Weights of a small GPT-style language model, trained from scratch on English Wikipedia.
Size: 13 layers, width 256, MLP 704 SwiGLU, vocabulary 4096, 12.5M parameters.
Training: a variant of Muon for these matrices, 185M tokens, 5652 steps.
Each number is 128 + 24 x the weight over its row's rms, rounded and kept within 0 to 255. Layers, rows and columns count from 0. Numbers have three digits each. The size before them is the row's rms in percent of the matrix's.

# up: layer 6 MLP up, 704x256, rms 0.112, rows 375-381, columns 0-127
# down: layer 6 MLP down (transposed), 704x256, rms 0.0622, rows 375-381, columns 0-127
# gate: layer 6 MLP gate, 704x256, rms 0.111, rows 376-382, columns 0-127
up375 094:101119130155095212135134130133109120142090128112127153130137200133088124143128125163081123128088112147115152157124108146096125106104126139097128095084135135101073104120101110144133139118113144093095146114102138085156135091114116096100111161096113188124117107109108116132132126132122143102101144183101132113095161150137123131106115085094092110124135133154084124113150169152105129106108
down375 097:137174108132146114097125154086107144196139147115127141105159095142113149134136110111142170115138101161142145103116155092146147159113104132132132095126142097140132117145127094145131116118085121140102172165098180125125165120140086159119150134098116136141138138147116083143127136116111156176100124165144127142124069121154151114167142114149133128101122088098128145114128109126091103095144
gate376 102:142126117102127155083173067102193143138112123119119068170140136145136083103104086100101137097107119143122118106153172123113137156107112089104136085121157155088137135150129170146132139153118148096095115113138120135151089139152092149136134116116124156133178128162102136126095072135139126148150100149117144119105116152161125131126159134132086143141064124114167123108160126137094133137098
up376 093:107117098126112113131122124150091122141127137172157148119125132115112159085135127128184106162122137092146096137115111104134140123099126113080131082115109142185147133135148103112188104092133169144112096155071177125095142130161135125095139104120155122117117097152120140093122148129089102148121112151122155151172142103167134088161126103116164093111131113099190167130106107182146070131209
down376 095:123139150104146108122152100149113141127108154140147088104124138115130138147121164105155139091152151119123109118124125096099071132131133126123103152149123087148172139082152165128082127112153178117120105118153142109105121123138113141142141081117132132136086134107109149131163108140080096131156120145148101139121149149092110131123151147120134103089167115137097158104073106111098146110141
gate377 100:065141153117099141097131107130125120112129144108128165125157197098122111100104142161090098094102132124172159159154164112173106171131151121156141113181145100136117112127126152136149131161105119118118142136090166099151144161133142144114145130091160089170116121176100143123172123136127173155119119112144172087106147117120103108102122122102136104119078074186107146079129117129101120094146
up377 106:165150142111140119162088130117088134156166129087133159183117125130177110141140118156180112167121092086145145142126141083121126087118130124128160158153118114134051129110138123134107146177139136129148137176138100139150131182192141097134129150160109120132133122121075099104132180116144175122099119139096090090145112128118089153084117118187135121134144095086149124147089119135166120130113
down377 104:147162135116142144131152106101123164146129143113089095148108144126109095162142128122132148071147142138100068156149118172118113120130108130103143083099120113157117138083121110143138150122122124111080094157135134161117105143139152140138134151147129145127113148176129127174102184161146134131111112114070161159125074137129154099149134115184070122168089158114148135117146127134162136131122
gate378 096:173153075139163124132144109101114132167145140127134085131137117121122155119073132124084123112081085118129154119176075191149107155107105147108113152138117108137126131152147123105152134096112083163143142109133106100091132122077112107058164129134131117137170128134139127119123143109112108136147142092147111152120129117112118166159131136137153130111145105128136136129216157127116132114163
up378 098:118115091121112134105133111154113106163135147146109187112139128129071142134139161072167129105163122100154133088158106110111125160145143118118155120124105129107121154107120131140102117082126114138100138127121095102129157116095114147135151175121135077130159140159073153191139139120123129111172176099122112137097122133134114101131146110133130073164101120143125114171121119145098109104125
down378 100:139101113101124170129138133131129133149160149095109150127148122095146118147094107101126160144141118099136139096141110117171106139116126104154099118120129123131106088152135155088110103071147183082122118120123105144112128121118160083105116089115073167078114122167144109121105143140172105120134156140177166118117133149098140118109133151123153110127127113157136127112128153092101120090133
gate379 097:119186129141120125125151146108086144104108101139089131129126146144136142127134119116131154112135131162160103131154148111120139128103150105086114165088126131111121094170116086106129077096137121158123140145105133122119141135119131121079110158125177150131138134116166136126082117085104075079126121121120141147132151149128090149169143140099123080130085109124099156124157155139114152146100
up379 099:153104138103139112098176130157146097139111148145153155183141127157104126146096111129123143114120095160150082168130142113136128140138119124091124132135159117120097106150113117087139165106162138146100087082150126063122153138121130059100164147122145105092128159098108158123136127139108133161109088141158155113118093120125140149143104121133108116116109110105092121160123126116124183124119
down379 101:173103133139156114174149117138105073099128141125144084127130150176111145138167169100134127113097109098115109085090172109127141129127128116135100137132099098115139114103118087099115169164126155101132119094088104108115111104174166093098133142148090063114124104140115110086153122125131125138061132185103176148108134116142124145142127154115141122103103110168179116143133114130117154168128
gate380 098:171119140115088157109150112130126131171133162156115157140100107121134161167130168154155112105188149107167143119100146131103111119115128146165144135171146162123142156113111107144159067137097114094121161098090134091099135096138106126151138136176103147115104160098141112139162091128155134089087125124092149142149129138113150137129104116153149133128124125118111117143137138133154119094081
up380 096:134104128162082105117127156064140121128120162123154133122161119122107149106123141113161146120087104135111100089179163153152152144118120123099127104127163128154099117100109136145103140139117103104122110136087097098128136187130125097095114139155122124130103113178101137147113186140123153119130120119125144160101107164095151109121151125137120105122122130131136148111110098084115123124091
down380 095:148135104106156085125128104148100104161136108139114122133107139124112165118125115174144106154166076126145145143137132184108114127129141117179162106140178106095107097189105127109122114163143097141169167149105117125166168112120098143067109154125094140102125134120096133163104122108107112117167152109132099124119117146132117077135125108132145121102089142133145117138127096134087134134115
gate381 101:167108121110129173135140103193100190142125140158116128086120108101124173169138119165154152166114139153106089128148125143117108106123147124158099111140119116142150126106124123085094099147169147104115139157140159142139140106137140105128111134111140129138125112092135117185136172152136137134138124145136143167108146109144164167151076152113158111155098165134165136137138077141135119142180
up381 100:104129129109121149155148103131130134103165123128189158144136150146149167147161166134156159137129150126120129163128088107107107134135093126126158140180123093142113118145139091125151094136112090118126103195108099109124160139082129133102140121161159121145147137126147134117101110158143121145182145148137104143132089096116208132136155126131116037155139115155174141102147122104157133141161
down381 101:132084169113159138145150122144112139137083130104184123104165104096119136148094140155150133145106104131078116102120112104105081116172173157123121126085139114131142117106082126104122103120099138127128148127103129107098122153123088106129138123119176134114112130183153127120157153147102106114147112133160108123128092063097158156114130143085145150123132127124147152086120120124114118168163
gate382 102:127128116143120147130155074129143145144170140174147121144124193118145128177116126128159114089137141111132123126132157166131107149141169084142162133118093152100134144121126134144164168124118121138124157161121086166108118182160154148164117131153132173135178143146128108102137151107121145102083122136135125116149151104091160135093167098123123090151102106101151134134098118134110141156125